config.toml
n_kv_head = 4
head_dim = 64
positions = "rope"
parallel_block = true
lr = 0.000883
lr_head = 0.00474
schedule = "wsd"
decay_shape = "exp"
batch_tokens = 16384
seq_len = 1024
train_tokens = 151900000
Each number is 500 + 40 x the weight over its row's rms, rounded and kept within 0 to 999. Layers, rows and columns count from 0. Numbers have three digits each. The size before them is the row's rms in percent of the matrix's.

# layer 3 attention query, 256x256, rms 0.0369, rows 134-191, columns 64-127
082:454442551484519557489451484457471489521497515499495523498536479472504537416567579508512540542492548574484497509457504426417504571473478537511561538448544535417503522506549573521551508421561432
112:484537505455531513486478490528437508504493495489593556496550461446440401535521547443549509530493530522553506554482457472481545519516504513510558514425486477448472573516457584559478479469505456
118:450471498571505486484580566456508473442557502485401484468442517505495504490547512499469481502524468468513517538521493569559502428528461447396457513532466505572505452491517501504439519496459602
084:450564489514469519472497455499487496497584519427499479524488502547510573473549540512521434545505448385484493521494555545402491527540507559543448567526487528552524522519524483449499500464542507
175:517538511425503483493454476500496492512436434521555510509526531453481481507502461471527476499481516542510498516476475444470550516485587549517468489443522497421508554470497554483540514459559466
066:543584474550463481532491474564556510521492526498543465519490493504458535459414476453536483566458503448555428481519569519508516550494551501538379525542492545553534515519475435434464543501520500
126:519548508453460435479552444490439428564485504547518484489471532462492510506494453446495501481507538534582550476488460456519499452493545500492513458459532482454518518505439501494461552524540467
091:519576443485449449502479517499552514497439451443519498492471545432441534556494451432500559467488540498559515497533455508498506531589558546489520544453517421565600487481499551441481526454502558
095:570531447478426471535461550506531549483558468506468540448497519503579586533472525504545493488540522505576452512481460538498526472506496558510480545509514508501490444455511523535459478449539494
100:493500519491502553479508478493534492582488475543506457513514569487489405522485404513488339484459496522505494456468486490488547485494553503478533455458482561478454521426528518471498441501534527
095:499488440536536455517549503485515515524521558483522481547495513487535463519578482409543501509522493431482517472524492525499547487536520492531468491429503487516563446501394442502493472475509519
095:451481494408455523541443437466514450529545452498535445452496479525512402429535553514546512565538437561517460485468511465462585396542474503453493513549563451464451520538543501477423497454483471
096:506491495538471462542502478555458475463465495514530558511582545492462484523489478500505523507537492488467561527556455465457506544447477517514510473518485558450474466533507545538512463507498604
095:437459603464510531445543560489454572517511524562431548484499484465620543451492479470534496536487493546499452483500521504482470472550472544495499426559547477500515445510538511536528462519493431
094:522499452476496474596454500531452526493585552484535481458457519468577528496471549520502505468493509468462464569480516483478526484450580438530527483489549531512538413533445455524561520467502499
096:470461553470486489542423507485450451405477500516485499480535502555436521490509523535495556480530490491500462512566508448488471477531433456574485530463566495482453478505532498414502607497471462
098:507494460464479464516526514537499462566488491460527472505489544568551485490473534555472399491445490623522490507542578507473546540476550463551510466494463524511499521607538553533454483472562549
097:519542498480521572573521480512485554570539461497493468482527516546453448530446517487500518514506536501494452515439473488469474562545434463512475549451522541455344511528530451490500539504505512
097:455475483486574488446452509518462446519500492452472515503433482524484581397435530527465511516496549550514532521516512502511426555499505515486592452476472512450389509491493435513609501492508486
091:420487513434459468486478503543454463497468516483402429467550469510536546542450533508565462526468439553476460499501513539548556513522471399513410490595486435478472515465480468491528545450524530
087:487485525533500487448519486446502560464472434410520505491582515490442506442485498516441496479539491475487454496489537489518455516517526506523440498531547547583501438557454547484535523552546506
099:512510502514459525433530524549479478451469545507488497510525448448486486452569525543536469478617479521467531579472493530528478465502517457499562523486501431508486442545532489551453476533484540
098:488431491484505582395487420489511529547513543503485441491484462557487502485476544539466467543434508525419510466483532465462520443486479531537519516463466482511511485519505527509508481525502505
097:481473605489475584471479438473507515529502540548508523526510529575499467469519545516527452426378547532461448476482510424486474505467477486516508516499435520446443487454458493512511417472568458
094:427503572501511498529508445509429433497553511451472541544569486531489432460478493513513502525418490511431564522480540536515541462450473408477466502516524536492498486500502460504426525501441505
096:489510497514508521448505459532510441489472448490443536428474507579478448497504492556494414504467529477480488556478581527542528528466524418470464463514547463507461528517503589516488488541514500
094:439511530527497463513451504524535498574524541496443551472531543461526462512498475540447468514476511508505512523496498514583489478499543538519522484508502429479513470560514511435462499515453468
093:505478530528496468501444438431448474422537512578508450494518592531517478508522414522592497543499473499531514525535539464490499396528512527548452475517538480480553573524513591493425430431484521
097:484492557559452547556503516440563461488504506459511481525552494523535481492475440407454497453518487531494500507419499473466508526496479475474554534533486541498532572451511554495496502504574550
093:513529418505432487448512499486472520516523492542546474516453482426553577449492527523491505507509469549526491505514545486476462453505465489551529501467476495438490492471541431508495450503503440
097:507524523524433515502485493495515504534549500418489520546483519480484513569392546475501579571466497504573524494474500432461420577444496465497533480518489578441505483499476460492494494480484564
094:490505624493489473490541526530429438506499473469488436508480521474498434466541541435555545509517537502503526452449498462491505483541567470520514484487473487402479526547533430486426436498514518
096:475388485518538571522495473490506467478578559471510526581528489475450459495527476514477568471537435464550513505484522500457512537463483464452513516477428473470456498434438553552487524517560535
098:512478584460526537546614510471442461507517523519542524495483526450450507495487438516496426522549460549474487492508513539488498505467612509502435478541566477537544580543449508415455521501521462
094:526538509545539530408509468383532544529508494497445508480540490565520473500497569540528477449560442467607511506468524513576472488530449422463529432525477509615515498553455471555495453554492493
096:459487537491567492507516506528487518560495548485502547472539501451473482475486490463530477484462487484490491486493531548515534438422474526517549513540442456492441465503439461508477494485451485
089:520512528490544517576484475500543519531512530508487540500469489532543482447420495477490511422444486543464454453515497557535460522574483509487525521473514530447492492596471530556544507558457431
100:482516525492528397527430606530461474564487516507511515506524500525536498499531438482469548472399497489419505475515500485523479519463482486514451499487514494485478530513464475540497437533491524
092:513475492560552507540523518463480479500472482510484493513466494483461540473575478480492533451513553517536544477542373488551560516565529500578541499480494511491520525504552536535491607577549519
090:471506517494568544476473439484507592552467509548494535507446487456503500525427533507561529404515429538518534523585479522449516455456461556484445609512515501499512537446396518503487502521525448
095:440466574469521474501442461531491553482549553492558553510570473481481503526448579479526497489465502505499441522532492485482448560468520435500492482449538515524546466524514516589429460499539458
097:490498564473458536457503494466459450474469569489520538452510398515528469554452547484491515488495476519544506549526522556490482488547459491387516429379470533523517443526482536438545526507472573
095:499468509486522510530529513511553503483502510520540577498500528436424520530510535586566481578617439451506541486485541528479564510487561565463481532515519461512509489450502406514459563510515501
096:457411456534501443484507452466470537492474414486511575486511464536440439464431552494517466448542546472497534480477491528486495387454526558446505542531548546465538461543486431468559510448516492
097:497515458549536618509495495530556551440596466484558489439467504483598499566476444514489508490530466529510452520473512497460526460556548601553515435544506485504556495471475568535544479544499538
105:476529446461499551505447539497417515472497474511468505479462510517559477535428505517453509457496506435474523489496423522528551425551437486512528470465516611507419522505445502462596499480471552
098:530501596511573526523509502527538459455479446466487478470526475563483508461594472460470553517525560550483524442496461530474542601524513471504466438533489499465522506520534502575478559548502540
096:506456413483483511374484437418552556495538468521533523433538413462530472528454468517565450504512529481513431456461606497499457550537454527493449465544502512527500445465503458483547493584469401
100:503458552515486544522532509516473543564526527451491478487544536540504470530510444471477493489526537494488478520476494564409513541460523461542573514477525532439490516476547479561510488527463558
093:539484447546482529520492474438527558448582553476465589517430549447468494441490497502459459558460487483516511484464481482492486430506440496411459511469439446500472457493524525508478499439564511
096:526450416531438478449523526503532480586538532483502423484461466479611599501474574498556486506516512534468493497516460462433498470488518475508477491449512478484525542523462554478521433373512475
094:439495499474503508504479503503440537568543463526513524476509490548545533485481535543500537491421543458567447511463480487510543446558428522517547447480457544538474473500565459477529523432487506
100:481465493530454478442520510511503511516499478543455489570520480499501538464519555506468518525523466564462544493464523583442540452551447492543495464476512480479543538552554486462504462428516471
089:474523482533523510485539522490590519523490485431455461514505502605483536491552472517479470460515475506579555490425447517507543496504527422496475463533436478550496483520510572571496455567524514
102:480521593508531514471480553493523529597492598503476565536496454448487540438559434492528434468464448511551525509491477460546550520520460521450467491424489501515482528426486478481458494511453570
097:569450481519482520454491513487502494504554483530481460548521452557471442539485524514541506491451501424398478530469573488405589468498504517500499491505483490496521464434605500473524428451477452
095:480502405518476545576497500522497537430501507466529473504389523492504439491491537481492523446456518516534522559496533469446562477460515518487476471478551485550458491544474507532556499575525504
095:511521538541510443443461521495489553492478469526483420533494469458484457541554515436463516525449552446453517458474460482489632560534464510521453483475531443515546503487585452545465516564513587
# layer 3 attention key, 256x256, rms 0.0375, rows 134-191, columns 64-127
142:529581515448485448442452464575520499551482468484517476544506541446545477526498473417529506488486471456589486507472420477483518459521537500459462459499526527484520506475488517447571513482571448
060:533537490543518392471498520561486487536479448542554519500501521454530466501498476441466546453507522490586465504447519506435509483483546513529449486455508534535533507510533581487554596564499480
070:531428486507427540504577531454549434494475521530485492448470438560478543470483542550486443565476487521517538461462603504523467503514448513488517505507481552520479516541489462540481426543484506
178:500582485415508463470468459542500528518480451505556520520485521437536491531526457404504542459495495458592521468494448439460558497525594492489438456490499496468529520448470466497549567456516417
055:453469469516484495485505431499524539491463530508450480599475518505527524540421444484467574441561441513514476415494497512592455515536529599473520498511453501496567440456497508491498524503505541
259:497388522582514556527534550475498517486490529486425498501504470558458502497532548577469520522544475503437510500514565556488475497447449447455517519525452463514476495499516465547462463501467569
070:494409446597506478517521510466518550512471437467493523490568498526484526505550451530483466482538418480481506501507448570444495510454455505458497499485506454525453477471510477503438471548431464
135:497474519601539561540545549476512529482502560506437528513480490556495491482526564556478501504487495499473515487521561566500448474454443440452523524510472487536458466529507460495461435508506525
092:502436509594445533552512503461466427454435433460535515534452527545502493488488573496470437472547543572417515475456533503503529484518478524513499492432438530460482521517504492501497500474424507
099:477551433463494486498523494514488473481496560578458455483479497434505559453538455482549487526457486486453518441537423517498387516544420508565460436429487511581514499587460526426516476498528485
099:537572455486527513508504532531505543473462506486551503499496487530507572464529519542459518557510506539535512387511509558454467497520446522459561519511532524542498459545489501493477456535508451
091:462481487491441465484505517478483420455499531545499553515603553477527532563446431467552446480466465425579547500445486452505411539479559522538554477456510567471419520439387495509579504538513500
097:531494499536492525515494532480519507510564456473524497424445474450508458466473515510509494492486532499515498519477465538554497494523565551591450508554499482419507488525479484481480500508558537
096:547477476493545451499442442458564443556531444522531501539546458499466503560495539515458463522525442482528489526492475488518469476474543472454523434455519532548519500482516521524560545558461515
096:513507515476565568488496467458523491495470476445495540463496476515474547479560556496540482523516462467537588451527606500493486483483478506484492545546481498430422493491533406537486517520482499
099:441462506565539532546489508503530550526438453441517512601511540489565435467528417509532504505448509454518462536557563515484577491462505461576528506581420479527500517465457495534462496519472536
098:434518504534487446411455530506504500521476417528532506578509549449415477610561513488471534595512491445399450452515463495541500449518413577500429525465523480467496528490511494548504498472516551
093:421487436509501466501486507489498475478480462433514524556528506483539486466450394471525415528474482471577491546519434435533490475496517517494503409478531540423520441532452494420547472454448448
097:498548534413484538510471444496489530509465464565528454537509499472550570536531411517477600565537491499488504522563523501522553466494481445464451547507462463518506530495487543498508506486480505
093:531512468555447486608456463494551551496539522516564493534504490446485479521436459464515457475501523549504494513505475424491472503480576474498506495540434483410502562563413488485537544458526481
086:526470509478518504497492493455526485492519516544493601528553514503574548542487479478517552523468512446539519499562496510459539572424410505506557491543503527470506520481482489484516463487566460
093:439524530519511463526505518448539477493521441479493529495493493515537503447430488525462498475435499464537618535494504498522478534527468486476497522510551475472462512483506460497474578554426508
094:424493455575496451425528549490504470487469466557481458525562448500447506515486601572470505449464480472501475471620461506486465549517465444409566595490467534554470490403457464496541542509491492
100:514503462477482504528493479569506503492524488521523418421488449429485510560436552473555450511547521502518553464494459512581481533478473522544435504505448475509531540536517490377519562538473560
093:497431467481491542481480554454546508501470456492473528528482456462489484460492452515481385470547467508519495494501498455575543495523565509525545515484471484487542496500465568447483517569508550
096:434456467512514492523517477395478500448564473527507558529528520462499521500417576491480457443450509471512502479568438462457440502454438580499512475476486612489572487495451489390507529563580508
090:511453543531434504532526494451463525482486450508491472505504505505459509499539522501386496492504523491482458517423478504518430480491493542489532437452462554501482534516469539476524493536421509
093:519504465478605415560498470507479540499497545473507473523539485530534567570535495426540507554462483538534506509482436528532485525492515505573519484534481479460489588453519536510514454480520506
097:541583478399448568501470530465465472514457492476587523464547493529475521475515466472536469512474483471517519509494496474530490516502547586542533433443502489449506469528524547410522544502519495
092:499491522507486551502501501509507462445472522495515460488538544497505428538520430493497590495479538549434484507527446603433442493397470451435477469453513503469497525536574498434473479549457539
093:567575473555566510518496475524477489481487545530444487498587459505440446479515478508452581466472442536469497487500511513465537578426521519424501518469500466523475488478621524522527496493510479
094:462508532535458474475493467565476473498519496470529497477515519531500528495462399498413468478539460512471555571558545559498463454498507531503461486521476517522491564415486531486537501459405511
093:485545419475413462446469515520465513494514552520492462482515526481492491504509600455507505471498508514519531470510530494499502583518503532487496478488558486529575503534559516490500556512500507
097:509506427476481501524459462439475484494519509523522476456480517501446529523502530465500558471554514444529474523537522469560494515487446505493544489472498419547474501492387554517534447485486506
095:507582509493478436478468533450541389474548471488487457527531504495451529519540461487474511440442551505505470505532484485557503474523413569488526526495553508502517493462507539405522534452542531
091:476549471412451486517493545571487491425481470555515478490497496495527489549401500537433463446466584459483517452471496467604541529528449513575475506478479528485512481504452493550444482524523476
092:487457516479481514529533476503484523451472455507511515504477505507514479547507572540551513479550469409588499528463530532528553493466467514523482433516502542446493500459456541395501509498478525
101:444497486582476494526520493472470510461441509452567545450480473528522485518447509493479490543595506473491499461454471507509519450476515543619527433530481509490484490565511531539407491518489454
093:503473448546499561536481485486479508549523488460475517516461586597547499534510572508521505475503488455510437502490568592435525442466473461526514513502566471563500538536542508561492507522496486
088:579475455478603446548502532494479470470474468500546456498490495471471494518494422458544522496514526555474445479433454511533482556503517459513404469478500520511509462534597392460492481466465495
100:590513397521549532513491468512489511510480521518515461472452587488484558455548478501513486469520489449465411533455466472520531485538533570449536477514555461506489532528550475440586566495470539
098:546561506531577459525465515551562524489504592509460455531529480480525520449505416440500488486468507528466456468495528465592504518491491432523485525550541498497507425433484448517479535554488556
093:435525531472460491484541500478419506470552592488428474496496425513571474518442503468459508486561489494471508507468479564470430516434559486508544477504451500517476495442499565513535416504506511
097:487494513524519550551506483544450424441509490519430535601487472479571547496410447443492489455493499548552506513538446499455543496495499503503432480494566521530435516472532464542559502477508500
093:521524490393469527513529495453413514490515478565505537505447534536456536476497573490550525531507520401550553497487574500565529514499491421499496506428507531510566494512515507456458505613454514
102:547433550534578448414493515565495484514498525517504506552459502540489522463484476531560487482562508495520495555497587494553527454534443534482495476542494480460501538438499506540490483417512463
093:503531474466423543440461487504518517561499465466538509509533479479488502501479542590519488508526439427505522479478553539510512505471518559428514586477489535579487451493509504437499494546586484
097:561557508479537493531476517539536495515470540489501486453470512542451456449450548484491492583489450527525498470501400471483542466479554430460586506497476534516494513497346518441533490481499519
099:469488504573397507511474541595513505435439440491534519538526499504529462425499523554493418402524485450497553492506494498446438529467504530467477513497547432472513419484521471461474496487509586
092:453472470518481514505478510443533522473571549567471497419527482547532497551518541522499444505487509447535567472452504560508512538534481481482516455505487527516460530543563505506539468485482497
092:506505441471535505590468491543535472485421449523545502538532532499458533543478500493466433460487504491545439510518539527536487494511511463481484487527438530512523469518579448519462520520543503
094:538487509520507469478514433515556455459439576531519507553543534495492518521550570429502461489503500516528473513487545474492532488469541558474466487528515509451510555553536469490530543484472489
098:493476480484501520498500505466562441447517569552521441526507519532480521560441526510485510516467461472494508464576557431534495449432527509483521543509494483471537488511470536545534474486467547
090:545483487526413480465528577479529460492518478467511500533496445465471505578557605498464543480517513454508536448494536407463497499529526597482574550454520531444446464492565531402470481513541554
096:575522435491469515552556452507466476494507560560546557555540581471536531530512447513523543529529512473517498476469526437526426508514494526567496511523506414481560517523464517466460575535504457
099:512588495486520523516507517574479507531524527485537423558533540466491472471524510428470507545453457509533532457562440494522496491420544491488466460542468438493548487510472514476522514527530482
093:495486484465604578451512529470475457532483483528470625526500436563496509531582528497532541534476483503456572506457495537480453480466425489568466470495494470462536493487516432499529516513463531
099:562484533513450457496569462454487524519495581496496499483544492500544555452509489501538550493443445507439474477476566505471516499520487526504513551512475552578492473487506525516475516459493449
# layer 3 attention value, 256x256, rms 0.0334, rows 128-176, columns 64-127
111:541559543463539560458476489494493544443588448476505573428426481507478494542491528494483482589568535446477548480509517498541548469501452481483493579545523463518506496498426470474531484475441495
116:475488523501501490509466488511442485536597566537516452527518427473499532438518460497435465490521458503527474495547453484506401503522534450516496504503500492623555483519480525504506444461469460
099:609511519548484508496456414500546529435507498582469536487572459516463446559539569525531491523546539450536480412462460457529540485506532565470509437583489506486489481506531506467500502458558519
104:458469510531595522523465492407498474482505485425510405504455543589525522475490454490459455575478451513602473462519457479535496483508486515478516520533503461554435556513493482544497503532475434
113:577442454512524542459539503491483505508531529493498589550534495549499502442487499491438577518545480444482500530483501504422459478523498497491534523520458549524556423482516559444520484479519490
115:501487431475436490583440529498517488488495509613506487503501510512515533575486489492499476483532474597475429505474458496591410458530503474558472443578532533425486489540458477494465501515493495
110:474479562424513529535500523567462517496546506586466492504409530591473524490497478492469402443513489535540447481525444510426490457475492474569516491451472477515526482542418422451554495424516472
114:572503499511465546543493504497507457564444482411480489514539570571567505458426507509487534491422489523566496554555462502446497440502520478497566593469489519532443528473518554514477506426500505
109:475513532477509513500522513476475543473510471555527549559483558523467542504497482511514494405493453435457537524485547505435540475450482470530537583415545448545573520498424503595453499470514461
103:552452553436455450503468561488478432505413492537436515540520520440518446470523462550575470520496504491469484549590489484450516473473549509532533459499497501395509457455520544467476501490499431
105:504485492487542508538509504475350453568537558514481439470465496525528506492512475489538448548562540539503469585514478510442425453550515527516545585482478547499524485525473540502566425455455442
102:505482486488542454514533445562428423489564438518496424451472474488462458479473534534566448486493614460546458525487488496497453464498494456559510616472519465505543537464578456554542475507549511
111:472462462515523435475518435538529469551510480527497480495622490460511471477510501505533462522487442554491475560652430552437471459501474477469534543505506526413475435498531544555526519493520396
100:512413507481484476482503532506454520539508550488528481443400482504576563502506507504407516470491425478497542531392431506493539513493504487506479444447515484506531526484494539580481477498589501
110:430435520488487479502487458498528455473405514511492519533482475490437531508459432487441500469599507539502517519520459473434520431451534521510485516465412451502532518460537521537487493409505495
105:465498496541462481501499456511443476512537502538445462495391496533523506458497546450433557481538518486450524477514512499448575497491518505496437486478396525547565410439433506482530473440498570
106:449522509488502534470469481555552569506514553538549460477474453478496528508499445477422478491548490554455535441435502445476537502486422481451462473557455466437521440479524555551446471516478535
114:525526482438499484480533532592508494529522535497577504531519428445491487471464501536595418587582441545492501533493501467575520501499534542478489453505513516445450586482493437479499546472437528
098:592530559420431444557526495458524508534491489486493434508584442529489490521513426425527475514504537514527553466570506527495497497487494460504539484494501499442462532406530447452504455489481478
099:457472485524414550491513504500540473543502515504432480514517447437482462483452478511486487414472463496516511449507477522515497483513500501487458465548447416495465533469508504499442607455549462
108:562499475482519488546491495569417431515591490537568467450510470482531431528514567484534516518458564478490456506567535474566499508554487554504516515541557454462457549412491506510531534506505477
109:489492495501485494441495476548537598476383465508522515554495509488513498511529473517522496472488398459478493489539511502428492467476559446590493523493465452452509365495515523535434520536473439
110:592558556490538494555470499480504557510511519448515425469487536497500550456493482539427582552419558472491460513437529518476496480471501519483540564520541516573455497519543548474436410575475480
111:520525506492458521543443499435515485478500535465493537485485565537522540578432540483420485513513580507478503549506530534451463528566479560454514554533444543539519504479485495471540452449474564
111:438562559447530535519492449469493397561520449464467562476492514511489513503513536548431446491447504514571457500626521435505500503504490414484507564456460469486514499516486507536464460536473531
104:488501438532501505498512475509489493540533524538502487453470586523494490518501512494463488510492536522559431525525498494524390514500458467509470453520527564482537527562447503499505496476459510
126:421549584517451491507521447505550534492503512505529467470436472575468472529532501516390466453537543492533523449506474491559560515509529500488600538538476502524588490512495466516404489547474480
107:492519441452497481452537491543525468536461479523529463520519543540523487509511404405530400492481448549508522494558451501537412456493484449464532497501574560468499468467515552437538490518561453
112:491476517454500458473443484549470476502640491473436549438546447436510527562517459494444505537567536460535533508521430512585483492525505565518548491481510595520527560503524527462584491494415495
106:494483466445606510495477503541455457483473427502492532447465514520572445416489520500518503505489543557530460503563493515482490500511477507499506531482514553455529487538492528508437522547406500
107:518455432595524495497483543492475575512524528412512499421513535475504474452464475527498536451481454526467444491383534533467474506538556499441405479508575520564522578498526518472507443451556552
105:452539416476478463457479469461497498461526416518421505465501480496527510578521504479550526528517515486444490488512515476474507452581439516440529550549526565514431471391506494528493537457569487
108:446522506494482494407507562537500504475501502553522442502501415489517457555488494493453419509445531569536458487446480501554506435497485519522544478478566472437509563486533496457504576519551507
113:538454470451494505567501532483498461568569512551518503520565526459502463520538504498491476453423538494440504522522522504526506526477502489417527459515440475409506532566562502518514466536460516
104:500515432451591420448462473554492508468495517497528462479461428486477512557473554470408551514519508486448531487539419517499499491466486512574559568526497475508509478503559493477501438467508470
101:471490486587479565505502522448496471533501458484478545486557467496463491463471456448486518472553416570476550479427557509515505528520524449404477419473505526484499501452386509505508489464450508
106:464511510532435482530487561454580470633532550458484534570582534575464485500479499463525452456475385512511496481553509498431495478476602475478505437536428466510491504484463518515507431430471405
118:431483476455505512461484428504474523512571490470454408449415442530493570494514557509486462525505578528461521408532488514540472544514478459546482551464516538558564542445452544516489464532524565
123:526516540547482542558533548430439548577506464575506532603579522503547514437532445516533550434537445482531482536459498564427495445476509470526515507472498529522538445517472496468528477432516490
103:501585492493522544490494550510470521476503475538567540469566486547486540466529497528473486616563432518522543546521514524488544514500442527465492542575527476523498581529482464489537513465468497
103:476545517466529562590513521502546543514499490493563556571489487516479497500505482513524485458451481563495492538521508503493503486521525439535552590541391513499437524630475463551453499490475490
110:514518483488494440502517521554486583442495551533492375484506461416491451492497507465549501435518520562443444539357518495491504525541523533529448495503548463455480456486483474486501537565631525
105:528474454521482470452467501487542547526545488414481368544516484482520534512443467501548555519451451480513513477502535502461499548515496493468466475488473506469509509487474480526492390553471511
115:494500487461515528560466469504567509546457430389510420518459506441529513466474479524512500535437595501517479567552543477473457535500490506554462641479492567502472494487505574450511431538482521
102:465564479468509532467505516572471528485525534493531432543468500546526535415529475501465401494523478521526481562477487505487496516497443515508534490541545490562455539530542502467502495493578462
113:483448523530593571427525446458518421447455500496509524481439541580543555456515458499507456474509519560527532526555532433491461486472450509548484506537475519512524435567512501528465514505494476
114:527468520554478469465491545441525454343452480510446465489478485503516422522488494515452488402428588472473469459522493475519513505486499537481512503543499479462484473408568470483466551536524527
111:417477456519552506409526520524450521500634476522504482536432560521453526451468534513485503555533418500474544481529517513448527462486483513447421504495495450567515511539483614545547450443465470
108:572433442487464497512530534493541533401361442498509482492572516474540503550514456483546480493513518537514457545517557539512460530500575530498504454443429508401456425564526511474526503513498473
# layer 3 attention output (transposed), 256x256, rms 0.0297, rows 128-176, columns 64-127
115:534543412508543455464453557512494541507551458484554494483501519564489474540438485471498499534460484430569529509452468425506457417516454491469459513488484477510505517416482480556538523490572451
116:493490507457493535475558457452450455533571538586499479479516481487509446514499510481470469459485434547508453492537467556504479552494472383489497493466454549528486517564540498497496482424518485
101:559511452549512406511483510497523491479582526485552451514496481519558507501510550465515501635486468403508459469465458440486581498524527481473466444451503539502547451424511458498530533506487464
105:481492497448504494515476473477532548452424467469509546521542533498451519506462460511485490459561517465479533500506547562473451488493501525519465534531471453526547501504519482498486483511498446
105:467428398415475535457557505452464513533577523471431521493556479497529458501494453504508505501425463478456471559515525525487520477492469462478542488460477519556471444480554541547502436453467483
115:485513484459499530520472542518513477522515489567544435433471515498526502490479471461504483494496527546457424451528486539515400506464454427438514545459469624448548474474530460523551479428561452
106:558468472437490480551475539551509532495440497500479453489482475560526481560425496464455481430476571577471489508468491572483497456456486453494468532549443500500537570422507483460523470404603439
116:472498546482426490532533545564513516527505582454447522472471532449494497511506411541545569513456523411523502456497471541493569475477451572488475552521529538434508484465474470444552480511403517
100:464492535516487526462547518507469428531499510492520520503479545511468417518507520557512488409475562471449495441546539524515482438458461521539481490530535476475504514489528606560485539476543448
107:493449578444459504580416491540508486483504502543535504467505473452545534475478439509540552435500548554466483400516460493524546496457489507508539493428491510409489499570521476419530532445465481
106:485439460468514498535447529510473521545462563522460471452534527528466498435444406493495478441571511550479446478478504555511396476442497466512475555510479455503556486487486522504507454448471441
105:491423477422500549479563520528454523463512537555497505554470526544439498457519492515485492473544483590552520457487452575526454543501535510561493511505489489502468496507541508580495529505458492
109:563499506519564535519561446533539495541399526483488580510545482431561534499505445536570575492505483515468492530594533550519497474468518504489527487469501413522503456540454497556497461475411488
100:464451432520424468446557499425421506540469424436416511470483501503422458512508513557462452471475536508431466541534509484478523536463486437523466489517476508547486490457532510513470461497514524
111:498489521494521436513552420531487514506490564441505508523511494480476499493499505526532546441521510458533520492571529608484480479504454506538495478495486469432545408455523473555528577384502456
111:525467486528478467512523542458449518494579468476497480549493479601502445463526562440508444484525524537508530497470504490479528533551470486505507459447496495541484476466477539467524488456524509
105:540518463556509476452549506496545551509447390474520505484554520491532552524462477474468496473537529443457523521478500463523413430491457467492478518508473460443558476475487511519493432510531481
111:507558473500499509459515491522548533505446541515552481510501496456502561424464549495485465493561467437498477564496462460552476570532567461515472460534534445548512534505441534506489588494526539
099:568542562510513434544502586536505465465466545514570504479463418446541514485531418507473503529498561461511445463485434472492499446431465469566451500512495488427505468483477468473498475505442461
104:536460470500392552382521510512508466545408425526502523415423409443510466520522462493462525543428554564472484459538453480518499516451490509544522556546510546484544527551530538527518443514515570
108:524473466464574565554482549504459503468465520483500469566437533503471507459536455463495500528534535562456479503466500488487487495467545508490569473508534477512475543520531556550479568552459493
121:457525527493465526477514459546550527510491389483523528460503476457549509562458509541553537455473527487479452480539491435510553494494442566520511512487505503445487466524468494463549458515497473
105:452436464501596482529477485493461528468537475518452458499507537502500517501498495525440526537541458433521504508462487510498504479547484476470503528498489498526474486453519452569460564508507512
116:487558509537544458547472557443495553520561531405540420536523515485512521479529527461516465527482511477534500540464517482481489502572459519432460476500505492452528497410511445433510532463511439
109:510539542437459491541534512492511449479482560529571536540456538457417507466500489509519488448549476499562482454545533561489514490533454488537517550492456481444506483588490489495452605527448481
106:502503464474529565519455536491510504462478548557519483496491578496452497499498556444489429477545484524521527546498551543520459514555548454415495496564529552495540538521515416457497530471560508
122:544550554529523452535531481552476436451488488560594492492500446502464534534560580506447506448521507475542494468531474542486565516541511478511433583459469531476534482508502454494427553561505506
107:528477466524448516468498519581562449532391462489480538411478521449511537497519410524517472504435495552490490391528440501535511466416491488515425524513499500421528495517508491482522449510514488
120:531496392546546474453416489481519498498543501499555460491512451504560518500497466423578466483476441467564526538458481507483481478525530505523433446562500486500533509476489453517564595426481466
106:465473473462470567457448505505500505480509433593533503448490537514490470534407413428503488455516525525462434533489531473482418454493434479477525551491502554490532511508475622458553474437510501
111:496437439492491488423508509469512507523485507474437483484466528566503486472508550501471471601495429546473526500460492500480530546584562508506522487602511479552485469458475496552489429474558539
107:485532473507498536412552484509504550515550463502529502503525520467497564559500456521568521500470495516472546520508465459489386484561474543506520487498489476486493460496492505527526421485488465
105:513493529519431581431488516485567492517349472500531484468440418477479589527506482500496487513422521499493471468529466469542479496487562506533493509586527499491577521484510567529464506523507500
115:516470534469534496523544570484415485539475566477502524474566472478496493433478452574473434497472464546499425513541526491561469542409553451469508501430468517514448492510512514578494448512467500
099:486464411546581510469506470540513509519521429483503438507469486517516529569488601487492540508482446500535552583503493532494489531547464498462495502485462513506464447446526443544534574457492493
100:584548546519443439427463522486540454530429538448447578522485526500528458493484479429500489498471527469472526494489573440492511487490536481498493485494552441530539528504418501464499470505490520
102:536503616488489453541475476550518419526452565475419550524510502478531499477488462476459530485496571570476512437524549592466543540475527502496542493450516457458478475527515450453478413486451494
116:558509427472517499432503571474492479511538414590475473493469492553441485561485520473448538554553518515545509454519473500464456524584498428522449500483515555497502506501522554522532487499525514
123:413435521504422512515495434469466484513544497496475486496537494526545485478464425489512528466476506535499495460470474473501504500464469495483510462454455517460490507532523521408519446416506480
103:484577456530491480484524451532509480496515566450531506531503541510446517445516523513516463595502445409522546575480513456511461514526484507471484496538460452559503509526470485456492538502501459
103:471563601490508540521551551504466517486477491502492530477491517495434500532476481556482524444469503473507468483549548571522439520508455472525531534523479483465505535461495529497455481499528497
109:509492464574522575449487530450519513485443458517480413468433490465561523539540564500477524574494500549412467490410456425516443574494509446537526466545484519507504500519496528536463444528520497
104:481501461501517429446526487479509476461492459426452529511494516480539486485493446546516472523551479494507541506504516519465546530438466551597440481513478440492451470448475503503487413587414475
119:478466528485488515555524525481462573538512458496416489481524562510495533503468517561492527519569498530537468451550486508506496497465488498559467539490528423481471512505455491441486460567515548
104:466501479493488495431523507511569556486458538459495466458500561473517531522466439531493468475510508458419495544489512483517385451437513482517474497575441471489596497487531519493454468503539445
110:515536493454542555502494488441489498440510495555494560527584469534440399457504499506469536404539513494546516468542565562514504535500441468483507520470521539461512513550542480514516545477503443
110:504512461488554475541481556465514563425398421492518505603508420491545511513569506467501508452495540524472484486475494523494545511561510532527523516499520463468525489470561475563514559511527465
106:490486464440434472391540441461464531514539518455473535545534505543453543502416535491524489498479466459542589605492539478474459516519510519483496420541505443571475503515506568463518440456513470
110:442512565549511505565478472485548488500481522501462482496508470509560478452490532530565528486536467509513436513526503518486537607477547532508484476453536526481489506469505509428550460514462479